config.toml
n_layer = 23
d_model = 128
n_head = 2
n_kv_head = 2
head_dim = 64
d_mlp = 512
vocab_size = 717
activation = "gelu"
norm = "layernorm"
norm_place = "pre"
norm_eps = 1e-05
positions = "rope"
rope_base = 10000.0
rope_fraction = 0.25
qk_norm = false
attn_scale = 0.125
bias = "all"
tie_embeddings = false
parallel_block = true
init = "uniform"
init_std_qkv = 0.0442
init_std_o = 0.00652
init_std_up = 0.0442
init_std_down = 0.00652
optimizer = "soap_variant"
lr = 0.00824
beta1 = 0.95
beta2 = 0.98
weight_decay = 0.012
lr_head = 0.00735
grad_clip = 1.0
warmup_steps = 200
schedule = "cos"
final_lr_fraction = 0.1
batch_tokens = 16384
seq_len = 128
doc_mask = true
train_tokens = 96140000
steps = 5868
dataset = "wikipedia_en"
Each number is 128 + 32 x the weight over its row's rms, rounded and kept within 0 to 255. Layers, rows and columns count from 0. Numbers have three digits each. The size before them is the row's rms in percent of the matrix's.

# layer 12 attention query, 128x128, rms 0.281, rows 115-127, columns 0-127
099:178084140147120123116130139111184163144151140128151130110141114088122090161117074156139148113123115128077149069175113099158118129086110125177125138146207146127107179113143160179155141092063163166092136140081118135130142081149103125132144172104157119154073141151074089163169101110121097065078130161123181182086115057098108156164184125158154158069143057111143078117121140148148121190144
097:139070210221098187078187096105142121190154138128172164106121155147085162178103136118141135094174123071114142143098153101149142092139106135132176101132089115119135094156106107149136177161108100139074122112078135161101097115092100125106156106155119113167071139122128086177075117112114152097089136098147069131151107111174108120152123159161095099066167130131077096136109185095135177117146
101:194141089111101088115094108136132162089105130099150091153128163076140098182112106159165058077112156101079106102134112102135137132130096153163069156091133116137186157138175089161145089087177139092114129108093183114125108127200094172104116134138117146144180101127087087155103159122082120064116113120151147145148118163169105131152125058104182032093131151134102092166127166146143142125086
079:149166103097137148136103150089133082160183091154141106059150116092147088114107122111106162102111116146121103106135196152220122145170131130135063107173191108172105186174125121105141178148126139134099099154084064135132077096111151125162137149164134112130101123084100140112102093154135065137115188172143131176138089104125139078115124100100158159095138110121170085225145117107130135116067
089:082088051116101164116138128128123183109191153053149184138134179150121123141111180066158182120131169050133108110191130107151191162172155125136181157120113147134126129104120122078147073100136112092143079151117141107134114080134186161137101140158146117102172103113197122158129095147135205151161142095099120167146128119066132145159152124136096124137082159132122114113114119091067110091131
096:067194098090200134112160156085176170174072120107138133109143125064135129180111131129104122141126148124098110121158106139144148085168101122128076123083129109129125092141119116141140115128125123107162110159142171103165149062122152089177122156095115138200113168081080108135132107125097168135114150178120147113107131058101123094132130114133088175178196147045172086129050149143169114119175
084:097090125128115201133178104124084131078130092126135145133117140159131129172120114121115124128124080058119109110119116145118209152105125105148139184183119095140167074115163125144098131177119137102139059162161092186143144092079100127128165155072130180051133105135121141078126143197098080144164147106116101147136141183148196181139085156152111051139160167139133081133120160121150161104143
090:135167119157150156163105134143131118146146147107108151167164120067134116136185129109097143089114069108059189150133119052201133152119157089108152094156121171118170113151107171078111059196095097090134094131109106105140090158109161119201146106098169110087142155159137161128103132130066101148119100145096108076167083158117123136163176106085180150159110134102129147167145087084129070137102
084:110082144160118162157119127153101123112121145095136164153130108181122155097110120070135173067080164137150143127129103045170159178163117117113122099121130165105141114079104144061138115130129154115095080147124132146120142081135161181167143110222104137147038208161118153161109183090132138110100119166123195116106118211137088143170096187115124144161124142140089146099121127144170138104133
088:131144124134123094089149156075100141117118102093114109073078125137112126110079159143114106084161051109122104128127170124137163113162155113063137120162110142110138128096162205120066147172124189138107165091116086120144101146146117125064129181082094176167190073141161128158126110119127124177085132112195093191170176101121163078114147153108113113169070157118135096105143135206136147126153
078:123083157169155101126133134160122167136177144110189173142106157146122168170132114165162118106154113078145132114083151118133162121199178116035132127138173108143181162068150112105110164099161125098088099120109144174106175131131106102133108181088090123070120132169121157200031138132192123111122130157128151113094114069139087167129105185142079119125107094152096092110079155126134130136127
104:119130131141116110169122128134129076177138133122159180161154147168130094055149092112104135161122115132127106135140123173132150167086106121055134090108097236080110067102144129115196188136123152139188090166206116131133151180120159163157126152143091139104156115045166137125098148135148082110116150104113184110141122183094117103097120177191128126131141131118180162110093130177146116114144
094:136118100129073087111157184114121149097147122131139140157133117104114144137059166159076137107100110109158184056152126200152087196149148184154115106127181087138083153113157106150148120101165137102119166158109113171195160160190111143061113095103111156171170132165145034098105110131180116137125103101177153137143129147129146114121124152158070067123140151180131077153108157116129112158129
# layer 12 attention key, 128x128, rms 0.283, rows 115-127, columns 0-127
093:134118166119146106142120130115122136171124148051116152135132100162101155098078154074116145105169175139155157105164134174127088173142177099152211172116165075122148118102161145136131160147111161117080137062146145135042124137159070146147153100095059133106128117155120128155078199149119136141113150134107157157165150057125101111113137059116140047153103111168132179099195133116124136131133
091:097155141155101150194104148107143177134084116063141135125100189164127115149089159098083138135177145124092135140139175131153110144141174147145074127145133089065170087082163164115134145128163136121119057179173171102115155158101116143094144189150189110113095161119161137188115129165058168107119080074100104131155134143177133170150110148096093147144107109165142163199161105166154127153092
091:080136090146088193177128148149138155076156138094058150138046103084104165130079108091137101141103086177150188114189149116099091114085119144127182132159087108108142120118096095101051142166122107101110117146139170110096096089146130054099134112123101176102182149155122095145133088161136154166144145087108143117089176119100107127101063151193144100100146172148156143114125119126134165097150
084:133065126109115138175096133126160134139177163098130079105145137150105152145137166109093133118205058108195094112169111165144084113119134110115193098096109130166118124136085131134126086134070175136099167149165110135081108154095080108088215165131081102161101126176056117080150194104136137158139147082123100186172108143093152096115157147166157123139129092158114159165123132167095137166128
099:127124132140162175126169131170185154119121079180124164160136144073174154150132119107133139168125137106089126136053108059106164167162126109175126177080106137122093143106163112130117074122131134124161060115103158087151115150091176206182193146116144085158134152148075130128138144127108126143157180104164088154108151108177095081120077176150087147095189084106161085108136141145154088121149
093:086120126141162195122087139140135109143094127132120153124125137168100117081175057150165148099097140093108095136109069153148179095090107116128123119108116143131199100167183085132088127060096085136090134135096099087150119199098132184047146163078113137115152082166152130157084152139173145131147184126128063103163114094139119099128121131108196110206128135120140127112180143144153133140178
086:121086117223116197101059132144131130110124167120154082124089085128163093184127138118101138131109095117080133146070156119095165105173131144126157140187113097085115152096125144154180093102129110164118107089176224073160132145120093160180149174138177106099139111121116143128132111129154144123085131066128120096074103120123116087118078162128096192093160153155075110118138101111074095122140
091:140151131123163206091115124121112124070182172114123200150147084119102147114100136166118146139130133123152091158134125103106180153157104102092138077152118090104109131171107097142129138103146209135151098079085160172083149168112118176127136092105128068181081133175094083169168103156092148135106125148092030135135185089103130148096143173153160140102101126151082174138115164160110068129125
085:110118155116114136135165151090120174122074073168165200154108168130108093093132203161127178121094125154148124167098106119157071152154080094106181140097166126080085068135129154117092147160138082088117145140130118133137133116133169113146123149118118046125106136134055126207170139125094123142168082187169087097132124062141127119173111119125156119127138149154139208177114148121106070130124
094:157128108128145089112133129110046097159098113108134126091104172131149134224155088080142167174164096124117120143057143148145202120123173156162142123131110112177113139156141134076122082127104094136132161215135123145109116161117135199107107129150085067125148084110140131107097083121140173166127071101120137109136146117185093112099156145168094079115122169176067111128125115096142181126067
090:124099157171152146117136168137086084085128096109072137111107097085146104130126156123128098103140125117092140155012153178161090193136136121105140135130152122074120121139133200139124106115130077167185101132165122142141099167163145091113106154133137122200130183129147123159128189138119084126118121149178124120078091068111098160159118089051148079129164141157125158100151095114166131047161
101:197145123117164149087145099158113131142115107180105131174118116124107162173143132169148159155155122132112076174147142088151150129089111138161141114088095120075142126170159075107123124187109164110120101116097065132148133115179064115165126117111135085087078151073149108134112163183145087155112085120109098153144049094149129137179132139079125205087159120100157167130186063083072112091143
095:158084141200119129114184111142163152131110104109122129153075138165149186162138116116120086190129117095037177118178139086150134168154193125144123126104135172163134180157131174097120107130103110098140134163207145098078086074118134093121085187122143143115194138099168146109124068097151136100101119090143119093168126091138146123096165094168128090099171089111103093132115125078118104112181
# layer 12 attention value, 128x128, rms 0.281, rows 64-105, columns 0-127
090:150118104169130147164129136176131125083123092092184115117117112094056096144149079088196161156155143156141080132144143129129127108114117110145163137187080156096147104100140091144205117145149186175079092110102103138113081125138110177141132156169147092114150095115050146144136130143140095151166122202182146082186092125143107154186124085121068188121128127117125105094171099094161126079103
086:115165075059140121110086136123077141166105134177111184144165198066133060142139107151173091152130126137100149096183156150145153126161216125063093104160089158125122194145164119075098089137135139155099092122154094100160093140178150091139119128099064112164124161114157106126101032117121145128097100172118127130162128097120126159152079140145146146160144110089140146122147125137177119169132
094:079121066166145094099080149119100189060076121090156180134141174199133156116118107129075145195120137103148191119117116127126120113140162131099212135118078118157163106132090151142127108120171148130120147098102102122107118142130099141102110158127166103124155084165126066151181105161120179115135087139152237136068170160084122147104133114111166195134156141173111140128141141127136147091129
088:122127156105115091149137170132154150135103122133113183126106072176156122158130170122139118144142064189140146062185131101174128150137152083200148131072121202144105111091071144095146142130115155124119116155126122152154073137126120062152107178098149130142114095102152146180150151144107188126177114170108151177128152171067162113118064125117147182164146139164117077085125207107106170109151
098:131101116080143111077118130148187167123109115120156121131085139159137161132133124164187117161078105178151120106114132134096144077124118099099108105070141108124133198142115142063108103094114180141187122136121151146101093071171127100180150129103195135139122108131079103087121098166130134037093156142117127134130121077113099073050128131139137068159155130156125113168132181187158188105064
090:110075161120122111125117116185095132097136084143141084120121110076062129186162116072144163163117127112117099105125129076160125139111161141098165156076129187153089116116087115124168088138102104124072110121128218135112117163078130134158152099126155101173128119113167153206054107166119163132080132145104056098131124154121112191160134149125148179150194145100124142140189095156092150089148
103:152169125102152166135155128125144126128154165042105159093104134134137088043057124103147198089150118140155125104105134083134148152130115112070112095128098084151095112124156112129058155179110123110132158102196099132154132180149158121101132121152100112162180085088169126145147118105157057147143107116148157100080193101121042164094183158174123111088120146139130134126165086149128082126102
100:064066130166121083193154143109137153083129126095151177146101149091120151147128126132119140105126111184138112101113125203132083112098134147052140126110113171065189066109117172112174126129115073069140165171180120176096138129131143169151137091179111117066146153160130190127074109070119167132131103094120155113109097122071151169139118087118152164120176144113140118109091146148099152103173
101:099156147138101155064133057172155190111148133153065100138109083119202115133155161140084128138124112181115118151053151118117132160122107104118123134149162137149189087148129099147150134145135126140116154099125091060109120102114117140113105144124164193109118098159090106145078100051162127096188103087092119168074113146121063104122151119096151138127216151212109126112153169112163123126114
093:115211194128116205069138096190148102128144100167098150170096097164150110153105163128087122134171169158086134110120138075153127144220075159105112162119138138159087141092118152098117117103120150173102141125118140158151112145115104090173087163128153138125122118109089083101104110134178129064119175091098135088081102104156125150113174116097120216130118085165122118072105137173104140111109
087:155143062100211124047111156147150164166120131154117128095128161117102159071186117097133130133165170077133113078143163103166135137134147062112155151118084152208091107131157085130121227120151129113108188124126170171111119124144130094125165114156149129149162110113093133116109094042137110101141128124127125112136093109130072116129153157166136116084077133121155092097156157128147141097208
096:134162154068155113110113154144150139100139141132163162098118099096108150108145088100143115023120066107132116174172186114127103088241115135129083108122092110110115129101125120140125098120139174118134120142106199100230070116156154120084164159126135130114093120146185152179133164141108149104105087150100104153103106098138100166124119128147157192088159148123123190115102129126092127187129
098:089139095130132107147078119117176146095121101130085141199118173074149106137109180096122179114169196120115106136139099161068078144171130190177135159065083143064169119103163137133095080158062153101105084101083111078173089105140146142105094116162159135121120157139114177129139157061137067125165146128114124115131087119186123125150157146112135100112078115147129142164075154115093131161093
088:106113125132121140110071116122133139152099101121060203125127145110143143128102102092111160123099164138136117128071157103151118144198105119175192150153122155158100195193199106109070097103103130158094104161149145100120153121134124113170092054149113096115128134135120088176133159091158125099148159157090158136082131128120092133047152166141168142112192085196120078111100088136065120096150
093:110187078127154120169125170148093126143080121091139112160077137139177120170205131119134108110141096157110175069113189109133135122106088127140163096140127168160136141057101099116088185167154088101091158126133071143183056123128148141116070179152188120154110100108081088199132129095128165127114119160126142133117139100095135134110097082120144165104137058128113144110141154057092118116078
090:136126118127105121134141082154120209109116159113172133133144175115130118077067139104110096119134114190113126169066207121105085181181157122136143152151106181097141098124160114169105175112123184125114195151090110085143088107159129115099150128152139200122120106160063162074156143127084086149162195051145145127087166118100114140136093172134137112145142097140136207092133128128097122119149
085:165079111173117104146132171129083181145120109177133165039110165073130110119144151097102160157118155115154089126105059102103133222126107143114109173100107087106095163122133165125100153162127147158124109126149183045103132127104117137202160096085128107079151103130094133101153112183090125221113114111131099133111128127126130119125094130135138093115150186152106130152082084112156121201148
109:105116115162155133109079088106105159125134135063158121154144174148081104114153124120168151154121150112135096150117174103100127161124136115101107140146091148159176112113105180107146173127114172097126144111142167152105169118113156174151100094164053142052141125100116224195138155083092121083076166079174141106100126119096140139130104165146055145137068096098146134181191113164134124088073
086:134120106162074145124101079120163138152048089120150109105131189071095120082189151112118118196132123114098117140187129151190143142119117121135192121126133117151118102149180128115036133132110110130067120111153136072156144112100219143214165131113124125131124124161105173113117058113102105130110115139117136113150140136105080109106124208104150113126141166183155122115082177138164130159107
106:084164130169156133140126155130133110090150094058171141188169080136111153119174150093118180136153100139119149140071099078142083140097117109149117115166202103127113077133139101102150110163137093093105157046099108173124118125118127115105118151091153170116103106073153205107129162101080120180125139145150144068125034177147117199172115087094104135139119120112073091158130102124129124141124
098:058102098123171075118101200164117179173114162154135160154107084086136084056084085143133127134110116139152130145139146173151172177178130086140098130152136181124086154142146190133150119058087117120152138132109129151170065131181091124128172095107082176113116142144176141109069150093148124074147168119111131124143094091109112122106075105066110138124146152120097144109080054131109112146143
092:095110145164137098195138162153129168140105160055146154163090182058100127089126102102164127135106126121158116136113170116103098126153152117146150138115104125117126154154096169094117145127101099144116110074129071187116136140165171116113128139176085122141129175113116137090159118035149110175115126179203119082199162137099227125113134117160131101123173139154124149170128166089130082141194
088:133140091141189099120117158149181176128123094061130155094165158146086129109148103118109095114098144129151127201115098110128137126165115153089171173133060087153078099136126146140166178142097166064176055078105125127086126136120133146170162116108118142106048109180139145104096047114144107186152055144170149179130137113127102145130143167115123092121129148097110096133162109167143101169176
087:127096078156139083109142143129143180101118124149150130137142072137130122116119130118173108140135120101090121120104125079114120135071110043157152074082134155156127093156135132171147134092153119037059129155108173093102120136089118183161083172084193120125120101101095161145144086079131176046127129110119137132154093133159134117145163146137155140155087145110116144193114199097186181065131
088:166127079139150128113097135069145088099123129093109094185112117134151126132101126177116080150125109126168141094183118151169088138133140071152122172139126126080130092130120066139182117107094095071147160112130164078169148129153052114037110100117131112165082184106136099116127120123089141118125194146133140164125082206200169135122143085116105111110097149171123179175125129114182138080102
102:160116137107118128085077117136177108132139116120107172102134043146129165183141090126098132114110107093104135143128137153148165097107092112125103118145117065113127079132092147158175140163110145110147138116075176093112155123157105214095141136103189169106091076140084093169157169133112107122090122101060190121184119175102159074143179168103059208119140141089120121172166110155130134129143
086:137102118173063127186105095084122130125109128080165136148106132104079135081187163109102156174154168120111091070123086103105128124134121092154133083170106101197133155124127123109120105189153138156135202087122140138106086192091103118127106141095182133143203107101114182067155177076194093178155136142119110107160130132098096153126165122132129091118108084178093081143125107107137152118081
088:168061174086176129097153146114141130148116130156185095094085103153129161138096187154164154138117108086142113075084157123101128131042138103108130151110109107191162142103103118163192116085177192079100140125068128125117135111100119133147123130118143097140173084161095198148178101092115094090092123189146151109171094091094185180136186097145114119137115135119132142169150155167105148099138
106:141159151126139167062114082141152066098095092190108125140102118083187117070127132165099145151140118175084175173132129169127095177142060159106102161089182107133156195103129113097089118086108150172186137166120133119179064131138077096100110144150146101156158141155175102171134159099128169100136090133074106172078156112142075125140086112122138114107158131117166118123103123140166120198140
092:128164149062142195080111162219184149159169148144122117150153073076154172125088142089067148124096102070088177111160132075135127101090131170077177176129099110123135132122119151160106163127112094106145198131121132095140160134120138134098127114128199137176111168109111133198156099087088145135145133082118152123086087127131098151096112070151082115133094091145140131141082169119158128156135
096:097136169129188158135137082129140056143129143111143139087208111157118132129131104075095218114117157143148075157129141151102138158184178114088100116148118110153106159143109085100076120186098146131122129115172144098092153103158132089064175122094100115132112129126155122113130164170125108148130094153180143085145078132171136141189114168090061028132138141109103160091108119144129159159176
103:107144134111137145063165099177116109127157097138041177157137116074131091134133189157104106134060114145116147096112116115144089150150122146112153215062145133153171156142149179146109116100129191160056135212153181112157096095078119111097129125106139103181118086152131163133115100116135100125164082104143083156073181051112108134125148160111144122079125119141115166143098153145120149131128
100:146128117117166159114129174128145205106082093099188106149131063137201133103087169115103141071102151145148106141161138128147128127212138101172116110191159114082152109169112094123153132085082149102126183095089142122217043139140051120093136127154172164143109109114153125095166168104157137147132103099122133138125123114163133093132082109115149153103127127151126086060102076140129151110100
091:141166155108118052148108187109136151102107125153119109196142149126143106091180033147133126050146124103183182130136108148119141090072087127136105062162136143087139146153196108135079152147121101107156141154115121105154162086108108098107104177140156155186118110115143127100162133144101118168104159141147137094113164134071123144154135113088132109077193107104142171116128170052164167178105
087:218170092118185164190134089145136160132147136106142073133176160086170107085196101121131142126134127132138133094169096102111072108159169139108129171120106084182108120129163125129049194148136178112165101146168093109134169166116143119102172152147123103128137086137122151115071133171063126130085116061146162122111120179181123186145104162101131137140110162161098129147151099151123183125100
089:139093145120134123142143185065098088079159129142094123154085156104173134122159148108112093114171087134179114128124122184066133154124081133103149139093153097120115072175112159113105069143080056069118111056091099170124123133149161191130097175108121189094138105121129113143135140137093198136133099129144110133184208126114172148143093116171170110132127118073163144181123166108117127174153
093:192195189081062092147118130154135050171157162152094130122136145143156110142124094148157151037193120101096171102109134114114159093099110144093075113126169164142173194175108120081117141147093149163144125112123108136099115122149127159098112151108140163146133185126188160136083083139096097165095144178184104119118071104126090124107113133191117139120136127128116131059126143130171111113094
094:168094158132164095115155174112096145114165163115100161087161178120068083180105094171159156125152116104160118132111124191126095127144123162158117096149138178132075193118170096110062171152097123169185109130126113121145166121115061137185125090128101073078066146172175159120118108157151080110109175111103192114125121139125094197163106104145151095114078132118105117132089171137117088135102
096:115123191120170155140114132158111096159209107147116133140184174118109105113116155102102156128201102127101108164097178128151077115143168168091117122154119140107132130149170096070100116126076091074159073177226086114121174169152166123148140161185099163119170112133163178209124120122118145121140137069121083144153107090129149131087142141094125131153083113094146119102072143153104127138171
097:147169135138129171093045134146106141134123130184080093123100105079210139134133142132097118101136144078130130087137098109090110122101160136149144123118183156196128157143108137083119139094166092134193131168158136127142089163062087169199142129090154105082123105116175112159103076120111159121133092109104115140154126176120087054194137102085144219088150142140081123104154142125143137131100
097:192133120128165109104064138150100183088115155141091117120144181082124116089084119093118102129124156118097182070158047146069098152135140123174171110126105171146162104177177156080119160165141107159177127132151175060108123132116176134123133084100148114172166172177138122087107136125076158143085149154109125160119145202119103068120145130103187140089151096159147150136139139180149124153162
088:112152122159122109147186095118123112100117138075146092121074091182141160134174146104194089163077132174131166105099133149106161140141123093132102168113155135162193123134052046139129122089180104165141148097127127095087054147118117095153111122138096120160123105120138116081095107106133138135128128096151100139087175151117169118166178125063152153174189091167109105152184139089134162189073
# layer 12 attention output (transposed), 128x128, rms 0.253, rows 64-104, columns 0-127
098:114156132086119106098131177074149175140148114108127143148198152153148174127138118089159071108091131130128146072127117146106159088120200103141104139137131137145060119154110155143147131140156067030153206086102179084090099140136119079138124078082090121126122169087150117191143162148131129084096095083106135157126133085151147107130153138082105104099091164079106098118120128217111130134116
100:128098136117128104148078106105144135177115115154083063103133070161066142086140090135120203134106143145113165125146079139111152151095092190078144140100125114115089185139104181089186156193116156121166131185126114160140148033124105130070195120139052126152164104125112137093110163176121115125129134136121129177165113105176097099163119149109146155172126115166107147132083122115156110111069
115:094132126157103188162109082109111090175129121079145090122116115103187072078125187117143119117181116146158121128135111148146135131151146073193098131160191099132151127119123170113105194177104036146150136142125116146093159069112143137111137130139130119093062123137180115127145214118081118104105128093127150116105138111204120087133141131123086143168142100149165070135135054101107161168162
099:043112132155103098163151116115092170149213143088161113122149148114093169095110171149126180112212106104111185117091100167177124138131127128145106165128149124075162123145139166168177142121122101182111167141115163089106140139120133158114091119111080118112097101108086099066162104084142171085127129112166166135134172100133214164065127103136136101153106041135107108107146164132119090122127
106:161143181134108140197156165182088131098143158155131149138152113100097084176139122100105102172142105081086135148125081127169156160173130135074120111144142163145100114122127151159194175168167082083104077176154108106100117078126198166119128198140126147131095155171124114128118079115126136099080141088104176164126072129167111180094115189088121178123105088128119105079188126086133110139149
100:162148154148123097134173152137131187120140106080083150136180088130154131102124131203154097126083081146111165159146104142135115085092103178134118088155136105208112187129096197099085098142093166122122161117098183149119166133145111169115087162143129165158144091163102158111221147155114134120096096112052144178145175172122164108065138123164113150112097073106174140139117117116168147125119
106:171137145077069118117105065153107116073103145110111081112154163108120124088156125189166184145100163117120101161113138148143207167141152145107114124120130134142183129155127105136072128182136174133140101107121155089157125135177138078140081113067104123058127172165123181206141152137155115156125171078171130159100130105089092184138093144144108088142124120159132082156118084142066149188114
104:104134109084145155124130090130180158118119148146121178130117139133157117099162106124121112111168094158130174080198160139123205146113126104191156118207145166083154146114081136097195108108158145163144123051123108065107152160106135179158138134125161104148122076135130056078151175123159161137125120103074142121106102180137169126066165120169142129173122106139115151124131092079105149193183
111:122126213091169129151101094154134159170104140076083120158031131113098129169130167108140114170157088143101125162075156088167136140179103147194099077113150135140153114135056155150133133126093150124134126132096114124135152108115131081196066137101157139179124152097168126162088074083180130064160162130096110118088117120170122165160129134200091142114154078102133132149110142147138154126166
100:128180099142170120096157152124097173107168150120130114131093112121131152167095116075150161161155115116121179170154154160110141114197155136113126152077152086193109110129115148167135198121090174128095173151115166152153133152145135145148115144086148161164085099190148116116060087076123145128070127100113166095153181089199044169138073086117164147105117093114141163131119111124079161108171
096:142148138075107109159152121170099171138135145117138148071146120161103076131114092104080106131177144163118126178124191151152109117083072153121135078110051177096093144092161171107140126140142130103194088125112153089124066171158123104092129146138105115098137128115087191162154178168162093139086166116142124133134209080202091092093154081124112137123156096141141074142086128149077128151142
102:138170114188166086117071144097128124118156059129144089044160151120113101136142168200085182167072110138170149137137161172180085084108206201120140118124130115143118111110123176124127099103104125111107127147137191151154194133121140174129181096119076136148130157177150102118166077108149139106146156055122117146075128138134125088122129163105142143104143149134166097153126170079133148154105
113:148120128119131156108188107104129068121110110135144086138125128087086191141119139164165125158098112157141128126109121103133137068069104098133081060094104156080085089099109134154177123109139080152173126137178157144158150183094072092150100059057156096148133085190112102151119103111139132117150151092137127116112079060187140085118139121163142190164104194185129154110169150114098140122143
096:156138221137159085124149058125129131154192129087099079132097122109161094149132144100097131144129130187147129148129099123154158131121149146135151117156108157184218129138110118080119166078160084097117092172107133118127119174153151109078099083109103072162157133201105111094122107111174138183086101112168200146179139103192133123094135100153077145168121140123158093128140069128129107096112
096:114160133112098142148081110143107166146109170134142078146150125083120120100144155131141197099151096144068155129129127124124119129085158082193099114100171156119112148125126173189131065133108076119105124143084137131057168109146113089050143093059112137128171044095135147078085121148126169114093177106171108105073137139159095148063094095130091131097142091161186093114088116157122129160144
097:206196093132157177117165117095105148164106131102107096159064140126128123106150116160094096126193117153099120160167144089133109128122128123157146163117116083108128087127102161212175115139119103082176116110165096206156141114116068084104124138157170104100117224120158127152155099140108172146091157112116139100056093096125169128171190162162152147141126148074098098152131112127116121166142
095:092161143132124154107134139071091125181107123127071169118108081085108147109131080137105143118149102071152138166107140138111113047138099134127179103143106140134152100093096111095088075137132151132135142107167072190095078160129133188115095096155106066178115198084095134164143170103107122132133070103135122129127046131112071095109145182163152115176081150113132087092190143147144136081133
115:108198137083143166128121133108129111129087094145093156163170110161094094111122121144129106132096187108131072147120155139156170109108098171202127100129073117167091122155134096093163103132125099101169099076140155140158152145184108104102092186061151131130152094125163156067146129129108125148094166135097143099143085114151107112197138097104148086128067106068116097094118054107100056124193
105:087163129045138173131147105165076137192185195108111124160103104119091176153136109110136138149099122158158126188081112135133090061151081125094110124119141149087138172131082145057174119130124072137143109178139138174115076138097109072097114140130091149146133157144096136140140201175166149133098145137133112185102120125143145070144202094127129128112114183161111138104143079111193129136131
108:090107099090121160136137156141105148063105141138163149117109178126108165123096114103137136064105173193111132104104157121178110118077121072127174106137145141187130143076082098165108050090107120124109197158066135095135176159176154118166127148120155169126129087121123119202112112112067121134135091125111095146059171122117116090153120125141190099162120142096079121149154087117130145200173
105:185166082123170171135092156125154113098140127085150142095092133134091149158121106178099124112131178166124144128125081190096109151111152191167167160182136142110119187104125132117143174120133196115160144131155069106128184185110114146047102154149090093181153113171126058094115105120118090164114143105128183132130161098082146132124144136128200159187146109142154116153133198183135122151121
097:090134139129129176186118094138146062157084131180070132110129080139134162142138130131091111115048168147090125141122120162088170150077089139101163150173145165096126106110117142126129128160179101044127113105095106135122123173115105071098150055102177066127154096120113131121137122167149167127170120099098130109079144070100161154066106131106162134186129119125154057134105069118071137112103
096:150141121094111096167129109144069057124093139180134140111095109108165109119105133110109180105094138185130089105110152151151104096124078091150147141133083088134147122091120114091117182101150131100130120086138120141118125116115158120161143131095171109227143195104126083132158189149108098156107107027135090149123151067142087078112181119146112076144196098132132044109143108096153136103101
091:100119114072180108184161174171132132148064140073095124140145136179133139095152127113123126234212142104151106087130138111157121051110119134149049086126146092141065082134080143127142116156119113168159145160057154100125117136129133119110117196125121152154135141102130113168193135129150120095076131188124147161130129136093097118134108111140164123098182097120172123102186155157121105156120
096:101128134197132133170130106160131177102156072164217096097130157129075135159085123140179079137084160090138107145159113087153147165065179068179089161172102141075108096151096120135151165170147157164143154111123154112079130140122119130116141155196142128092152154153137132129137153140099152136164100178114126132191090108096152099180082100137142150165163207150135129083115177135114103129159
112:112162086162136122148194170132168136137123056117141113115131137103144122118083171114156141132123139153131058133123169157182108036126166150138083131181136110224094094132187153122142121090161147104098137103070099081107122145093210144171055182111150090152100115093153098099138115103130124115133133192127110113129120152167152141165118155105100132107099154137139107133101157099089201150101
094:106113144105111149119139159149119100130141136097111151162124162181128178167177122093167056094150123155131156172131141127166134074117080154094122093137147193074150129107101146153139112162184105092160145159152151127116122156121101103106149127066120146074104068138150162238111095095083087146137159196166109143151137145133133146109175109098121154182051086073117130088143101185122162138141
102:087142122089102112131186167133110157124068118107103193094219182141110100139172129080090115139146154097099110119113095125140088104118143160144084068116113161114074073163135126213051127146112134152056084135133117078115159129127156137125138171137146151112129120173115101192106141153137131065148113127072110148171136116135112127129142152074112142088137111088082043129119108117096129099155
112:179123135177095140106067112147147183157162144097147140131162102098103146166105156103144156169108076086152144177098092112111130154107122132124188110084109092137139173094125142173144142121142067177139071163114114139169172150144135172111122076137115178100113163154099037087069119116120047093168178147126078085108124103145100140172141173171082140123111131166146137107117181099154133091148
101:121153083105131153092108093081117167088082115109145126118148137111119109157142180100129124144122147115095105129105165142172117154085136144134097089073162139106147143182118100131179114186157151157116123186086088182126106185191146141145080129190162070156104104146079104151148128153119131097147184162110037133102143128182134092097120094124120129117199101178162089160096163065107152159178
101:156120097130135115121154163103100079087116099172125127074118136088140171167153105160189128144136173151143144162080088123145048191127086125054173155142150146128150173139143095153099129078172135117100122074046163156201119116112153130156076115179135154129129149106128220094141133100073114124131144122183140164099157149155101095160145150141190131132126167117121101146132114120122091169176
113:095113134126219137113133096156103130136120103100121126156131134122138162105144139212164113172199096145114158190143123100100146096140169183145157093106069120100172186097160109161104142107109167129141077182136139166121177122124099133147089113123132158174095146175118112128122126175146082097132236113076111101155155088159116142148146143166133124133144126178122102094168139089203128078161
110:114167127177122081083075189121149144081148100121196123129125099045125127195109182102128109149151141172104102110172131121159065163129136171152118163154119108100139120065101114176157121136116098125096149161184142097069137140146116158089130127149098131128123167150163099163111074082096084131150114116151136152079119047105145139110164124138150146133101182126144117075119141190049175147117
107:140129115100154162141113167136100116160123161139172121109099116169093109114091169191127150089123082140120169076154129034197129111063190095089167101085167138149138108127101143183186124122156125135086099127179124165108137100106166085108180117161130121093192099143128128103106134131062078159143142138119126125081121145094138129124125179120150111095127174212179104184120109164097117158107
099:158135109149099058152093129089081108081072133126116087120115105153126158118102106201102106155112105151106130115114176137153143119150150086147122119112053140120172137095150146121148125203130065129115086162147127184152099185104185120110128134114090193120107144063141159102157141152147114104089085121160026163122117102181114081114131105125114110104096167104159138154111053133128055117124
098:168124126170131120191120111174144118112092121158136107149165102117089126148155134111076168097157102130143145113066160147106181120074157132126068137054141152128107081100132113121113030090102107184118120042076078153123141088126074118127161102109124131128117103105101060103093160114077123156153109128133062145119093136071148138049150132118102115194119126131128113083128101105107172145103
105:157118168101161085097119075130119157130149159129117101132140190125092124143125136118181147143140107091110110140134118182137162145080108175073171086138183135134077085157142048140125119173159183090103115125152174101155154074185158141135190126130164139081176066095111125113139101103176152158149121119128055184108102129185172158164122123115161096140109126161116178173105168124140108088071
105:132123204105097159073124111154072062128135138134109112053177132151108149085156082132118149077143194099116147125173099112158106110085088108121165152085108102091190125157105130081161162091128123099070119092139089113135160169144160181122167128100083117110193114109129126131095138066127129172114121076113174136151067153170172076119085176156132175101147148116115148150151139125099096091125
101:152166140087138106113111102086152140086131158169120092112088066146142090082190102147065170146105200158148127133106147114156139176070136141102107115119122089147154174176131087094129115079141098189115120084091112134205114148135125081162116106103113108123124075081109073038150091138157123129108091158128089124145162114131110136042101098157175134117132140120056155126125127090145136150159
106:121143102123157122146077131102113130143091090051132142136088098140098112137127148077152131137130078106193104127108153109141112081143111124165158126112065137103103168129067119106112128140081118145054140133121115105126117138123183185115145179109108124172126062112150164058056104150127083153092091165145103151123117061118123138082136173153115135097091056156186181119137176114136157046105
107:155123127164135119186127083140113167153108128069118126133076084122157103154128037172085115122122143128178120118183115133164171085107087092150132125142100135099105128175084138110186149133089131145084140154204127130137122157094108137122146127135156086096143109125095180067133103140077075136212147115156089134103121081155159072172143180116056137174083114161149114097157099115168149132088